Part of a small language model's weights.
Size: 11 layers, width 64, 1 head of 32, MLP 192 SwiGLU, vocabulary 8192, 1.02M parameters.
Training: a variant of Adam for these matrices, 110M tokens, 3370 steps.
Each number is 128 + 24 x the weight over its row's rms, rounded and kept within 0 to 255. Layers, rows and columns count from 0. Numbers have three digits each. The size before them is the row's rms in percent of the matrix's.

# q: layer 5 attention query, 32x64, rms 0.146, rows 0-31, columns 0-63
# k: layer 5 attention key, 32x64, rms 0.145, rows 0-31, columns 0-63
# v: layer 5 attention value, 32x64, rms 0.209, rows 0-31, columns 0-63
# o: layer 5 attention output (transposed), 32x64, rms 0.218, rows 0-31, columns 0-63
# gate: layer 5 MLP gate, 192x64, rms 0.191, rows 0-23, columns 0-63
# up: layer 5 MLP up, 192x64, rms 0.174, rows 0-23, columns 0-63
# down: layer 5 MLP down (transposed), 192x64, rms 0.168, rows 0-23, columns 0-63
q0 080:130117139161143139109133141160158135108107132107144119118094087095180145091158140097129135138086132140132146165148124144123173141058139121160069117113127124154145122139123139099154123129121094
k0 070:099140136068139087115137115114114141152132085126119135121144174145130123149138156117147143106179149125108148127131075126108111082133097147147187112147119146144111112150129091093105113156142147
q1 078:151116136121132099161126113142108146144124119118132137147153178128111130167106082169131080092160111109146117125134134125112072131187101146094152150134121167106144129123132105144084141098151136
k1 069:109119127143145101138134141151138125124140149128106133084140108147097102150081104171172123138097147120174127065140136135151101133131132100105130122159150108110097111161127170140109072138096141
q2 086:133136128122127111146125110130118140147119105132131140130113153103099104196112073151171079089123118117150117127122144148113080109167095140111156131145119130103150109103115086151077145127156154
k2 068:115140133143147093150094135151139122110130152141121148081126120123081091161109077169159109150118167107170126083140150122152135137115131083104125123152136117114127109173129165140105087146121126
q3 072:130120190146148172151124127086156086119099099080119107128142117101166134115144145123139167150127137123106132137147148111132169122096141126144073133128130141168109127137148120157155120071136133
k3 070:133180147107117120102127108148118132147148100136109148108068129162091146151154110081122096116161108134121135125148125133111148102131144146114147112104085134150138111066112115114125155107134067
q4 087:130118109109139107107135111183109161163128132126130140118108136148098120209118094140186081114129117123142131131145109146126138126154091115111162116159131156115168103135113088135092129146143125
k4 090:121113147161188111126104131129140150115150146131129100136126132133053090123119108166105109150116147121152136107101139130129115131107127085115122156123128128097119121169141179128117078180102108
q5 078:157088092141114182141132125075128111160126152120096113123119120124100142072124165103094172147133154127086133080114144125122139108122143130129142104090096140134095123119155138136152097142113113
k5 092:101106136106145087118148154104097129117114162106104082162113130141114105152130156109094138136110129157098153131123148147096081142101126119135156122149135113152141162113142094088138091189155129
q6 101:148152118113157114145108144152094163155105133146162156098124170091126130141081126134143154075154137100191106133133126164154145115133095154133124126161097144115137098104139157116095129116116139
k6 082:112116133125144114142054072159156127105165098117133176130142106125117134136137085164146085119148129087155108139122097113146135125130151104134108119141157117123096099134133148156113133118095090
q7 098:130117146136161110160152127101095142142110163135105084143121118094128155088147188110110175080130105153130132164112129130135106128108136133156108164132129107162099144113123138111133120154107070
k7 074:136089099097118154118171135152136174150134146134126131133173143176072179123127097115147138140162117111127133143133133154125133119115114138108109121103118164123173114138078117174154109159130127
q8 113:159126129117110100137114131152128189138144136131157133114105129149132127175100093144130106092116110111089103129112098138112093161142160118143120126128139115081166170160126088157079155106133116
k8 069:129106123134126114085140078143114130093158169161113128113165129185118124139118123162106127140111138107124132101140123155168153161132113128133167122117132085130185111119112119164086129138080130
q9 116:122145154147148100110109113171114142100141105156147084129066146134117125164117157143116168152087144087101150122144128155129118116095124106159128110110105160109181108146129100124111121109098143
k9 112:147148136140131113101077093180115134144161094175167127126124159133126126152115119165120121149118154088127120114136122142168133123138138094139111103124137137116148091142095123176083153119087096
q10 113:166150127177139131116111114132147166138076151115132109117143116076158131092118074127139163115134145133131152126121130097135143117089153130165081190150125124133137093117128111129130137087136141
k10 107:134192117154127158147100152181152145138088122146155159116110100085121151151094057134121113118107127127151110125130133125147091138121130126123097151162127140111129153108095146160125142102148133
q11 109:162129141094120149096158158109095158137122128148123135171148166145153123111133142121165128169075055159122157131107155148141159127129133091124132149128099131122172149141149132120133137113149151
k11 112:186090136114123115135173126155092107140108139100105132155137107113128148154102129136132128156088114124109139112063113102117104108081138131083106135130166093119102141102131118154130093134148152
q12 135:153117162122126155137100085114143114124155134158148116159138146112071162114081128114163142123084126117104127150147119090151152115172133118126166063123133157132124157150117121138119098104133108
k12 131:153103120115158098128117063163140095101163133136130149152125123084123158132104089131156131135120129156101155154117119099129109136170141138131121145110167113140100130163089125139095131087107085
q13 117:104169127119110126130100137105123164137110109149140125144096124127112126147071140093093182094157118136148174141154127080128147158144084131127144124140112159127138120107145130155071157140107140
k13 107:091134106123130132151123138145125138159112112130131125199101104107153131084141160111117143122099094179089142153105139129144145118136142141152053119141119128116119151130129085110155171107128116
q14 128:126144149109179146163156124114114139134099142142115122125108186135172128162105137130145148093172096138133153140153093157108120110152092093095124097177128129134110155100131146127145155132131163
k14 123:096117167115159128147137158147166155152143113137083123187135113093133174159107130111107155137120108180159122118143125130110125097153120106115144095165122144149134108088158157124147101120133113
q15 125:135105128129158124151097127154134136148170129132139111116158148146139130114122135097139114096107163118122137095158107133122096138136158148124104038145110120092123160093075112116161164111146123
k15 122:121131146125162115112098096160154134096132145101142115120170119122082160143092081136141126127100151118157128113150105111108123192161170142120156100115123125124124148133084127163117140130141076
q16 093:141131153130116130105112145113140123102142125134123106099122093121158149065123152088097157138116126147114132140133147145138169129070136099163091094116130095147135162158118142112174096133091090
k16 105:147138164158113132095129115127115101124094096119146114153088129116127129143159157103085104135135158151129152165129117112112173114087121138151101163083121155146150101116136095096154172106132093
q17 066:184121149160123150124146130115134063119127153139119112144129093110146153071138142111104161131117150151119136153122137119136153157087164126157083126091153143168115129127155154119169144109112117
k17 056:092115126094082113127148162094082113138120123125162109136102156118136110165114129125118119112088136131106139128118090125098125101153092169158161131104100163089136111135111102080115137116169142
q18 065:146103124142110178107133129086147055120121170130105102124127088083133148093169160109106159118114149154095131132120137107133141147119130123147099129094126141132087129100147148139160122121121161
k18 057:123111170091101133118120116108064142116155078118117130142138169090137142132117140102128141106143129107117124161147082137073165105156129137099141109144133158135162116122133082109121144104150101
q19 081:134111153145127130110125109129165083087113141112109106140147094119145142069145164107094132158134148165092143127134137147131174126104138119149095114154139115161113165161129156141187127134125100
k19 075:136105134120099160100160125097085134145122082133139121148088155116175136103167163080114140109135126157091118172139111125101133135113125142146128130095106148149136141071132091106140160115131134
q20 084:117110155123119127129100127092098113161104108126131069123108140145135137144108119146098153144123153127133142120120147120131135122100101086141103131123135137126101060084125090106118080115147199
k20 079:129127154146154112140112113151134132134120097095110171081125108097103090172137126135188099157127159107125139083162140126117153133144155118126113101131118154154175133139093152167116134115147098
q21 083:130148145112145105132135106145129112139107121119150081114105136114139124123106167139114172200141153114142138136167146138109155119063104104166118146112136149168095122137095117110148125156083116
k21 101:144143132120133157141103091142149138161133123122081174108130108106083150145164077133163087107136140115176110141142141121130173129144171136116097145139110155118097123137127146151145151100129086
q22 058:126099152126145115073109076116143132140135139169170092115167136096131129140089077101163118143145156118123141125126137085150118123135130132150133099137143122159121119126103117088168171091135141
k22 106:175161168122133175155118200102092148124139101136157109110111155082145130098156140107098162099129135138132133161134112150109120131130107121123111104088108152131101147103143136123112128103143153
q23 080:090147151148129130135112140121144096137079112153156113078151141115128099134109130143160136113138158146219144110152153124141163126132130145123138151145154148136136089101141144110113140077122151
k23 117:116157137128188128122121095135162150115156118140135132117166103082124144135103077149106090108123151107158103115110136118156111148144160128120104146135136133121093159137110166133095165089101087
q24 071:167122134151136115142138156066157153164113174157109126147148105136148151154118127112104139074112101130113107153114137092112135148142143105129116145141149124104116140198169104113121153112129106
k24 130:140132131128117105128175133092112190120099141113101126159138154173192147128139161110132109101125118171119138116126152104116113143108145147133143124113101110113204150092119108141143137120127114
q25 086:159135154115151093101098043160132147128115137146134112115148172118156132128082077129173147118127156101123134139110104118141155130141134134101158115178146136135133140141123103121086135137117127
k25 083:137131135133150102102114080165119139137164096169161090148115170108134124146085133129125155171134144093104141139152136159168106136156129111150127123134120139133154129128091134138072162140086113
q26 113:110112145124191140111127146134160163167151145114114134113140116149110105167103122165146083119137145091139091086130142152164138113120123144141129094161171105139129147131097153099085113157115129
k26 108:166138159168177138085128141105144125103149165142116140112127123125083136141106123174117112103135163066200123131136127102151128108119118115134152118131147123127121123123135165144090103147099131
q27 130:137090112141116091142113150109127158122138153166124127112138119126144071117153119121109132094142135123161093088129077127083097144138085164104149095121135136108075115166138132170125134144118126
k27 125:072152100135131126155100124184134162116164118123139118122116139138079130164176125138122131105134124108156156128175173153123120140144130121125089098136100174110156134151093125120107150152111129
q28 111:154123088113142119147109115125124146131137101136141129089137180096106143175052112139152132137183135094102126128090123130178108148143135123124139143171100119107125118096105115135098139130136143
k28 112:167099124109131152105170142095109128139093142086104158137136107112124170100137136097117103119146125136101112137103088112127144149119166174126129125118141105139093165061117115156113143106159145
q29 131:159169130074158175144123105148163132162117170110161171138096150136097111125112126142142121130105141115142121120150132141119140082158106184137125114156117122121170130107147114101148090121130148
k29 128:191151167123092164159139156112142116124113133128146162121118136107126115088141113112149183118124117157115141146171121118094122122157100111154181127111103103139134107105168141094158108120121125
q30 126:150127067112133102156140119144114101094144139148159131113099186104118098126119131140158133149159135160138151115109115097146141080156106157109140153154112146075162119117121100120117088106112130
k30 128:115133112097094172140157124114092117141091101128168122111097144117100134126167137110115165144114086165120147124129119146130134154127112124078114118091096165142134147065114115109119160088130128
q31 109:105099123157154109132143130174091118099139143123128123140163154093114106138152089156145133155142103112115145106085134177126100121147128085095146163111113154154156104162114178117124145124123159
k31 105:114097123122141126135141105134078139146123152134094119108146151138099150188138117141079114139144082095107139103122111171136158104134114108092142128146142189124133151116163097119104136165148150
v0 093:116117144130140129107118126141050150115123142140092132124064135115157150111144108133095134113137157101110104113134130131108177095152110139082135135185114096124149159133132161131143162144113140
o0 092:103105152150163112123121117136062146129123128115080115138098135122131142131149081147108150101088147095092122130150144104092147140144125082104134136176121120164120116122145136121182169119129138
v1 101:096111143107113104141137128129126132184134111145101119103186141158086149137135150130111130107130160120131134189094116082120119124115117112142160103155129080132164121119117070095119134108133115
o1 096:082118141120090112099126120152163140153121158161120148096140126156123139136115145134107149141133156112147106173098137128127125136129095124174148107164141077147156150152092076088105129100125100
v2 083:101144123111120168105132102118152108140160161119101132168152149146124071140103125141159173128142094158104109114112119161164117117174192097136120148146095128127154140135115139105125098124128142
o2 084:116141104132125160129165085094114107115114153140097116130139133131130092095079134157149167095160119172145124128120093123153119070156150138124145161118106138114169124133152148128086094131104140
v3 094:108149136180153086143120121159066135128090129144145125142147130138158136138138123104130129105158154128174167108128128121095141108111168138139130150075169138119089095133147157161140139137098123
o3 096:119165139118157103167103125172115121144088133098173113184136131137125126162149115097127131097116121089127137117125128126089141144083152125138092122092121127144079123143133096137185141133102126
v4 109:115146104134119125104112101150113125105140140116078120125103080142150105109136117151068146178142133132116093145118188093133129136160091156116139131128102140136144090146116170115134170116125159
o4 105:094124118152139111121149104139096106066123110096093129127086096142147100099136147188090131160123140118094134142141122074123125158129098140125140143124138141150118105146144141136098176137139165
v5 094:116135112113119140095134078154122137174105122137136179145099131169137164167119130119139117076099147130120125138121183140157104155121141176103125143104099120132170099121142128088122127154123151
o5 086:121147099084123157121114104109140131135133113141126187122112106182160174151089141132137155075111138118130120119122160123185136155123136168104110117128101103134146109139160139094114131140120164
v6 093:111110143120133126093180132106123098138140164108156131129126114148108157141139190143124148058088102147131118177114113097126129159143102125142137128154114133163161097141117129110103156126120092
o6 092:119127130089139153103169104126167114140164143120160139111140131170094138119096202128122152095118126146125113140131158113125131146150090126131130096169142136154159103130097120093109141138100083
v7 108:160115117172109115139154129123145125063141142147117112129077099117120145126127136147092135151141116111099077130159138129115106128102107140103164112137089127120154201137129143147141169118099137
o7 112:149099130174130135152159122104139166061162111123106113135099116102110162124184141179136105150148132114097124128166160125102131149126136100126156158162118135138126101127138122140151131092099126
v8 115:119122120120154151145085144164070080138100134156085129110146124095124152096136137137133147122155140126120162100137128104126154128093124132114132166127091171093122067119105118108129086132137138
o8 113:134149136160131144105072148149093056155078132165102118114115123120109129120110134165118145117124098107103107086127119119133100167094138134148130134109136144139095130157104113082147122145156145
v9 094:125118149150170170089131120153147137137172123089099118126154130106105099159158117142158130121123119125083136169122114114152125133137114101175109119098156153160086127143102115130153090171155142
o9 105:139100116143186155083141102154139138125118127118116128084111112087125118132128136109138143130162128166113140163091083117153138079134116137151108127104135140119129137118092112158130092196155140
v10 100:115101133183144151151132119145109119113127159144142129146120113117102155128104150143178106102145097121115098141131147123153131179134166116095104078150159113089157157120165084127151099143123108
o10 105:149117128162140148155142091130137142133121169156109133109119086128130160095141122179156134096141116132139107155106151129167122133136147139077107114133148132103119117107164093122178069137124088
v11 110:131129158133148159161119111122130084079106121132086128145146134129112071149129165118080121134160118130123108206144081146121113111119136135137131164117123130071140130129119126104118126143108108
o11 109:124122147150131169136119151119112102105082130139104098155154113111145117158142188106091148128170122124131142169164119168106135124109151137134077156149126115093147095118117110083112119104113110
v12 105:142102101108158149144109122088117144134150123160148159131144143134130107116107125154152122125142154121127117138129134206111113163208130176111122106129113087102159141119127135112147130140121084
o12 105:166102134148148127141132124086090119137108122128136155116148123118142135128140098191129158095118177129185176158153122152114124151163121141120152133109096123116125110075151102127136153101150114
v13 095:126149094102110129140133118096133115103166124139123137114164123110149147121100102146155158134158112143080074081118130183139105177148162147122131096106084160129157116116125117139119100132144108
o13 090:147145128152115137157159105093120112116146103134120156075131147128125143119095101180135124101156115165121098100135112152127112151157142162139183135081098154122143095123150112157101112116167112
v14 098:117139097110108118108122137141161126121103103097131114107130065132137152158143151154145109123166103129126107128102129067120096127172128157135104090102099170167130104107107093125115087125130142
o14 099:123136129127118128093155103132180132124107081107124134094141128171139115179141158146132108148159102142117118120122125095131085167141126126103172098097154119173137124131133105134092098176155125
v15 099:129118099142134119093127121132129129090111148126114121140093131092123107162147114133122168173096146168149135127107098180109096120168106178144084132127107107125109130099113163160130139162103160
o15 102:114128121121147157107117126086125105094143109057119093161151157127102091165145110144129148145086157152127161146138123119084129153149139127133109140101095092128124109104163142144148114155130170
v16 115:123122098114084108122134129107133149112115131130109092103165139081132187109132128122149124130098139115150135114133124153132068123159141133150097088144069126136132130112170145176121100112130170
o16 115:142156125118089106112112092104151145131136121108140089065161157134091133109130115129160088131106131114100100126149122147120082144175128144149141097122102099143124127143181163151149110123149144
v17 097:100136162096127151123125148112104097146164131127143081094180076151108123123119121116113155102123125118093150168139113138147115098104159147152164137111132171171135104121139112086105109141147140
o17 096:101138137115134132132138143140112133138162116157149085078140108129107123136090133082100141114169120116111128124124114181154103117116124166184154123139158151144156127154127102090068120157123127
v18 095:134160110131121168120154141110150107161163184120161157114153171119079138083137165173100116181133105141129133135122146084133123112127117152117155110151128138126132157123129104097127131092135120
o18 092:143132135133116140096144115120124131124161169135147151111125159102120137088144145204130146179145124121139144147121130094175111122127109123107167136137160154131110127124133121092050122092133123
v19 099:124121104104128152068144131105153156117134155145103107144113087119139137118129106112136175089107129099089152143140154162137083126145113126121129121175073104118154115132101137108120092131117173
o19 096:115134092122133140075150118090128134113127129151118094107128096152108132124118109102138127079109145126069160118144147140138071132179133121138146111153088111102177134134107156107138142121117168
v20 102:167145123170102098169143169114131166157123133134183109108144097131138145160113130125112104150127128136135116142121102116126158116140113144138126121070137129110119148120184091124115115191122093
o20 102:165124140149086104181124143135137161148184124114151104144159106132126152166141120107128101156184129130126121119119154130135171150118115122127128086097120108124124121093152108092086098162132113
v21 104:120120164140151139100113101115093128111118083115120092128102082149132172158133107104103161109136129113100105189162144137112120140145130159141134132131181135093133155159111155125134145158108163
o21 106:106116137129171131145124112123117161107128092113110090149113091142134179169142116083108142078139147113092151173158150156094110150145118133149091136132172135100139130159110134137148129154112132
v22 095:156138100158136156107125110145129138156138142148151133148126155162111182126141094147109095171144134124133143140136183144157132121111130187105081147105120119159117156135139128104153121152123187
o22 092:156138115134153135123108105124129141112146111150142123121124111137149178112137083169152142160141156132122155150117143109186139136124147148101094153102139128164112134129162139103114110140133219
v23 103:139071086117111109123088150130119109134122072159119140093144136135131129119136144136130113132147154176155086080116095141129172140094133105084133130099139161121102165138125123140130115131157097
o23 100:133095091137102104136087156130127112127121082149088151123138153129120110125134132148152127116134153159161072090125126134113176130110136120124143154097146166140078151148137099133136097120185108
v24 091:122077092167123110146124138131119117096121151165107139096131106110102117104124145124096186125133134151146072101130121141104132160104101110122148135179108115100129128126096111160135156086113096
o24 087:111120108154122134120144151102110102093129148143100143143146121127082101118148125162113113123086129124141076123144152111087142165130120085164128143133121137110095128126101097147177145066115090
v25 099:152156111080122147144115099116129142154139112105131154123134115148136145104113112087160124116124127073097098105157186158141163180107093087147133156111113137142143131141149159143115145133144094
o25 109:147150117114125133143123134125106135164139099154140161107112090138160169091117122061113117110132117117122096083147150140132139132137110116149107130134095146095160136121123180181111174108155115
v26 102:107135165140114136153118126106124104150080148140137131126118142107125181141119151127101154160145131141121106179139134113117143111136137152101113101122143132017136124119147101111117111146100119
o26 103:117147160139076143144089115109132110137130148133108113148137126138140172167135125162122160129149131117092124161158161140121112145130124112096091096117170110063114103138151117076118102113109106
v27 099:145157154145097142137162149130185109072116096091115090153097092145141129160130129139121140156114131115098122158095113146142122130137144152139150137084108135083125076115148156125118149133100118
o27 101:138132140152109138154138126131162091061121085098130105153104138129119128138112158130129124152180140114093131124106116162151132142140137153121143126123120090095156080104146153125097151172078117
v28 100:103127119143145131117152139116107170140100144118176141146126130105121151147135141110103151091154110137127109094173131136137184104167151068109137066107135097108132134132144110173140104123120121
o28 098:140150097106124134141149109133131163149104145120140120145116105123110154136134099108143148074129123143107103115173137113132150082163127091107130052115147125123119132105132118158165084079109103
v29 110:124114127104150140095107100151128134140134136164144160162138150114138134122161163134133068134062123113135136121158144144118110110123127145080131107093121141169122176138156130153129125096133188
o29 114:144118114120156138110102108138141175146167112131144143112125134109151138134173181134171158128085136110127146111146128142112112086131138162101130117134132134158109127152178118136147123082152195
v30 090:149132090148141141078135115122138131140168125143089136093115151128127138134158124150148154110120154125077111126126066114124123094093109108096153100116103161119145185136080129118143122160145109
o30 092:124089101152155141079109107112130146114153110139095150089097166101115155138170126159136144105148164146096134108119095111116159117118124090139170149125098148133150133142075105122127095130147108
v31 098:143154153110127134140098098116161109142122096072078180134125158131136124155131153154091142145134114141095083164112134142121159105138094140138116139117116131099156094155126163105110163129142161
o31 097:132117158135113145123126117132131097120115097102073175148128144122167160137089185164102146134120128147114121168152108123134136115108090108117109137122123114118139095129128177123057150130143147
gate0 105:109085113145090122137146178075089111062138107145111123121115116173118154128147110131140139106117084141103163133118150093118124089143117145100148135145132130103085114120152095122154125125141137
up0 097:116112122120098130093123130119158140142134132148140139106097113192141150144116153133150123101142102115147161110115166114142099092106064151151205127145121160144103120141107106105110120125146149
down0 102:149154180113124148125107092168098129150114130140161124150110144135129099100128132149122108134153104106138122101169125122151109117117118158126129161114111143181127156156101186171158126127079099
gate1 094:093059129109152139145148164131125124121109141110139127116113126135153086132103122146159145137129135146142123099126141128102155110113100136144143112095167108083153123156163057088142127101147100
up1 096:125127143105131131139137139108106113078157097133105143116111167138158123180141174110080138105143102132122110171160159100157132177087146143132124137145113140152075137105114131122119154142123098
down1 096:152142171177108125130152179133093118146174096106103143154130133158118165151133112105146132128130090118137122162117127148109102150140159111126130173172117126120078084141134140125156138117105154
gate2 108:168125141133132125111146146072160148099137139102103113109163172103105071174110123099134142128160136111122119164106082104111117136139114102122116133115129125109096123134083094096156138149151139
up2 096:127135126093096136104140108141084097121155123140114156126112166092107136155130150134139127146159149192074170112143139117130158102123133154109087125140130110124163148126105132137111125131123198
down2 100:083117122123128108156137137136144118132103142152125101128114074097185143128128165142110106153136075102131087132102138116176112145114094130112145097136174103148152163127135130093148120097151120
gate3 103:202133127112086141136151156098158084139152108129139158107143155115117141128163119091150159154154142144136109105106104147129176119099138118110125118133072131116117143080134131139159141104129124
up3 095:096130096105167155155119137158077144158119130114145111165101158143144109145143134130148089131086112133105143105139125103105118145132107149118125157191095135102138107157116101111107133109144184
down3 104:134130111121079132116111153116121132140110112136115162057156137110145101156144094123152162111158130148152121123128149104066149103165120128091158108141082130086143111102115097133151121129146124
gate4 101:108114183126100142148163121141100161134114152109108160153102143150104145152137089113142066139141111187106144145117110143124133129182136140118115140126138143136150125089133107081090118144142147
up4 108:170125087205150139118182122081117149144131131149103113126159130161124136132135146163166144111150143119128126152176155104126119140115108136137148130148094167112134142113130136157137154168123110
down4 110:105133152098126090149099126135104063097091104125132145125105118110155129124139088142098118101096116134129124128131132168154105137160165078132126137142132112122105114147094141090185104122163132
gate5 094:107124145120149126159174114116135158143125112106110158142136075133166171119141128118127122122159107147147159130112145142112099127126154175084109141089103116103129137125109186136126198107126132
up5 103:110156093112095107104117148142143130187175138167136114153133119152150112097112108135128157110092129108125097152102175154124145105078121142156156111137156096083149138151131132133131106131121161
down5 101:150105150143128177153132129125108154119124149152152135137112100110134157113112110186149102104147140169103169134155120121100140157117097109116167168153162109111158125105125119144155109153167086
gate6 085:116137161149107114146129146180142093154152071171111121135128126110167122137143091142088114134139152123137143141148108079140134167136120135129093154149150146116130173118126138151152072143098116
up6 093:143114150161097101104127154140117124167086125119109119108142090122119127122104109144084073167112116112132165147132109110138143154181116124111129168138116099118147095120133140184138094150133095
down6 092:141118137113119121133112117120134135103136095136136160099108179131103131087116129102101120127141166106156115139114137128202123128151125116113126126159104159149174142071101097133124075150166115
gate7 116:108114116098113122138109106113137137143151091137091154139096141176139104166150138068072112134108083151125146116100136112115154134128165138115104133137129109087095146149164125093150153152142127
up7 108:090190150106104146078101123138138149159198152130092127117118118143139097130119087114123174109149127119115100159137110126096112155137156113154102088133149113085138139123126118128115139125134128
down7 106:135155118206134114139093112113141146153117145113123158127109131116108146126187152131138144138171107146120100133170133129152160077158119135104148141171155130121126099122143149072148137126123131
gate8 095:147129112133117105160160131090101161115133120158120157136097162112149114095119176108131139133166139165132099120133146081141148127107107151174110167106113106124115120106141169194127146118134117
up8 091:146152139166141134110127129100122108118127085147093145150117104119114139136166114137162054083145101128159139094158127137137105125132105135108114116106162156123108138131106178138150180094125139
down8 089:060149088106116149130139105136166129130096106116137063101124173123117121162166114086135167134158104088116136155132098169157140136128121118138128141135110111135118136161148135117117098125131115
gate9 093:159122151127116152145117127107137125062138119137179145160104116130137117081110144089136165123105167126106149104116153128143116115187134135132137107146176106144124122134125154153178098115160135
up9 109:168165169142106130143132076091127102140146135122083086102168115100104071083138139137103150111141116155126126140101138149136144125116162121141144154121166099168116114115138126123133126147155111
down9 108:187102100113138102127146129134146095112146107140094092121093122125117137105146127066076150154106137129107121150112089117121107126184098153135131120109150126149122146110143145108105138092083129
gate10 110:133107128117148139129149137138113117136132118088096181147099121149091100118180123108141129121127085128099111087096122171096140100105129128111096115111130088155157172109170141143164152112133125
up10 117:136150092126151163132071124167133123098137114101132183144115139149093081133134122127108119133144129132124124166119146161145108104164135111110155125076128123177153092097149173130137143141119117
down10 118:092159134158151147094085083163138115132166068097104115115137134120091094131121144116100124139123119132138172126137136106099113172140124128132096134093124117174149095124146150090150132126125151
gate11 099:093122132152138100099124126122118113103126116116073130146060145120118118072138130130152151123128133122157089144105111124113130147137117145133153193139123152152095132156151127128143165191144120
up11 102:129131089087149104199116108154101116120087117129112109127118195136089100131130122157139128111102119126134148118128117113092120114129114127144109112103144151118123141125106060172130164113140122
down11 112:199102126141139114141123155155138112149084158103165132132104138093138144149120127165076134097104154129136138159124128121158114132176168125114136163159113126119129128121162076147147132132151141
gate12 093:125121105124139144136135122117090152159118080114126136131141132102148137142169099074142126064104059110120150152127146131133083146157146132138116127145100146108119137121103138170139137080139154
up12 098:129127117118134154067091146136181127102103111114143114136121145164070112078102161142128155100123106100147149132124147111107127171105122127147088142146143122127092119105143167143131133146100156
down12 095:102102139126146124129140123109098136080187139088139164111085142149165174119112132141110124139180110118114110122125139124171135139112118146151177099141113145093160144113087096137119140150136118
gate13 101:154117080102141068140198154145119119098127142088118106123126141147127127136116136110135110102158111144141122137133096112098155081111111169079088147120113130088160125120113145128125144113134134
up13 106:113145170082127158107130127158142169150127087132149100144140097115138147137164161114103179149137118142132108103122144140136145116114125048171105117115135144122129122154077110133135129105136114
down13 097:123106078132166109113128130191090164101128135136121191158120145122135105120116145085145107110093142142158198140130120126126116123124131119127133140168118113129128127087125100134131132162098114
gate14 114:103123143144141099134123098121120140150087122106106161145089117135135136118132118137099108177127088152105123142127111125127142122145142127092133193078144155112084140104195156119137107148161133
up14 100:145154120098173112117148138100124144132139154094113141145118080138139151121135105119113113098120142136127091141152143153136099180137156120089162170103117143115177134131143162179121140140122075
down14 106:120150148151142089089133126130090103093102157102096154118120111154111115126158119089127140215116123134149116140081140145159121110144128125121165129101116147126122125111124143165105117173119104
gate15 093:104179144116179107135126146156116137124135154100090135134138110133118152121096091107094163105144130139127103116087064106124160111133124124119108119117086135120125149158154192150122129146151116
up15 100:114112142117136109106135119109155179095121161107148112119139097164125138146099180114129098092160109089161131140093123103131163116132146145126103155100105089118138124142105154094113165122077121
down15 097:138138141082080152160133113159128183107115129138140126125128139063070138122140113163156085107128128136123138104154151131130113137110082121132181115104129103140117120129126081109105124135144120
gate16 111:075156140096182093102139131113153114076114173124133129163074120127151087119155167118120146137112141102120106114137108121109095122143124115132128142129133121110107167105156137164165105120145140
up16 111:151116138142109129146105102127148081113135166117170088149134131161132104164131145121160115134148121160101137117089133096160145098139115099130173142178120059135126132154132154103134131155110139
down16 117:141142131111125125146125157137130114105137088134167115143139124107123100108127109081153127137168108164128111114191099131153156121128133131142165130133139128114151174181131152085160135152174085
gate17 119:114108171121140098157152126046154110135134131130071161139162146113135095129111117072146117124137100112135159130090127164114103138170141116107113107114107119119106132119133120127153099138156131
up17 108:118097128151086154095180150142123124108126142146162128114078097129120166130133162158092114146096096126105110069148165107122138173113124145148126118112124135132134135186141118152129117112128145
down17 107:118082143152108109113138124123111147068126099100093137118125145094128120143155143142112123112102136171126132144121095123121143074128131079147106126106112087126137168120129115096094120178086100
gate18 088:115138093103144109189120115115124124132143155094124165071155129116110134113092104146126058080121128139124119146097125088139089121155122157094126120134140106123151140117120129159138084136123126
up18 103:148133130104136123154137163150096108124101159121092192104115151119106163087129115128112112092158137133128140123167112090131117128111070188107126146109119093108113153126107138119131097132135097
down18 090:106155200148124131096122154129144133122125130145122137128101153156115105145110133126138134092114120107134152126158167175150084153115125110106130118138145125124126130192136137125043109114142124
gate19 115:112159096143115099122168134124186155151115104100134145169130115131125150122111139064114114115129080105065155095120122098123144136143106134142123145137105136135100149125109101103111079127117123
up19 108:131131114140112130114145150160114140166094166158138130135133161164124169124160106095082146127090099132180142138109094132106118091136104130084076129128064116113130126117127124130119122151122116
down19 096:119141152127117142110172134142155127087117117115154093124117130104132130122126161126116086102170135112105151108142144120157107193127077074155140116141173156112136117105104110166102128136155135
gate20 100:152093130172124147105165123118116142108146126160102174115150146100136109092126135141100133101162149154123175153115154129126105175149155137125163167115123135168152122117148132112132105160139073
up20 096:104115120103108175086100102131156131115129142149190089163118071134147121153135082124113169130132096104156089131141144152143113122114165133121127093139132136142122122139096114085124135145146143
down20 094:144133132135131133108141168117136118143155113142109116145161109117122132113109115081125130123138128124139147124108151172098127141140176118162063135118103125133155115131093172127220130143093122
gate21 108:103104150137101124107145136126096139138136130145109168090130157125134093091163154123125147141117146169159112135113127076131135092103054107128143135167132114159114149131123154122143166125176130
up21 106:149131128148108093150103108116099130121128074149118144115146159095182160181120102139138095152168121128140140141134113140121126121146146161127151161088112192119134115131175121136117116114111160
down21 095:085110159090123156129134169160136112150121128134109150118118106113116102130149135168117159140078134148185134144085141085109135124115077113119150149171157102148151160117111111141102140123144117
gate22 095:076108144144110139103119149079106149152101105130168129164101146132147111103134119128130110078116132150119096162103108097131089119121139130090090119109118098068114107121146146140129091118126103
up22 098:122109128141145119137124145116160144135147134169092141163146131123121139096155115158104146111090162068110201125081145149150159156111154122116155141117155131108109103162155153114132123116105123
down22 101:085106132137131150132081103080126163130103086126130154136138097103133140093159115126145112132112123110118065137080111088147103134122158126136110119140136118135146130123089143114177078146117114
gate23 109:149127111118110111125094128131141130139141116167133159097083103112154099118156089107082131100133130113136136134105159143112141111145122159132094120140156080080072173133116106138125164085119119
up23 100:172118121160096124087092100141133122112157148163177123138104108120122126117110142095110132114141124101145118135104192122085124126163132116175078110135096100136116129115114158151150120100111144
down23 099:099150150143141121143119121103156119120158142128123160135115119103137132131135157151166153136158100141125103113104135134178107129151140139144123115167110157168151114109143100120045091138181100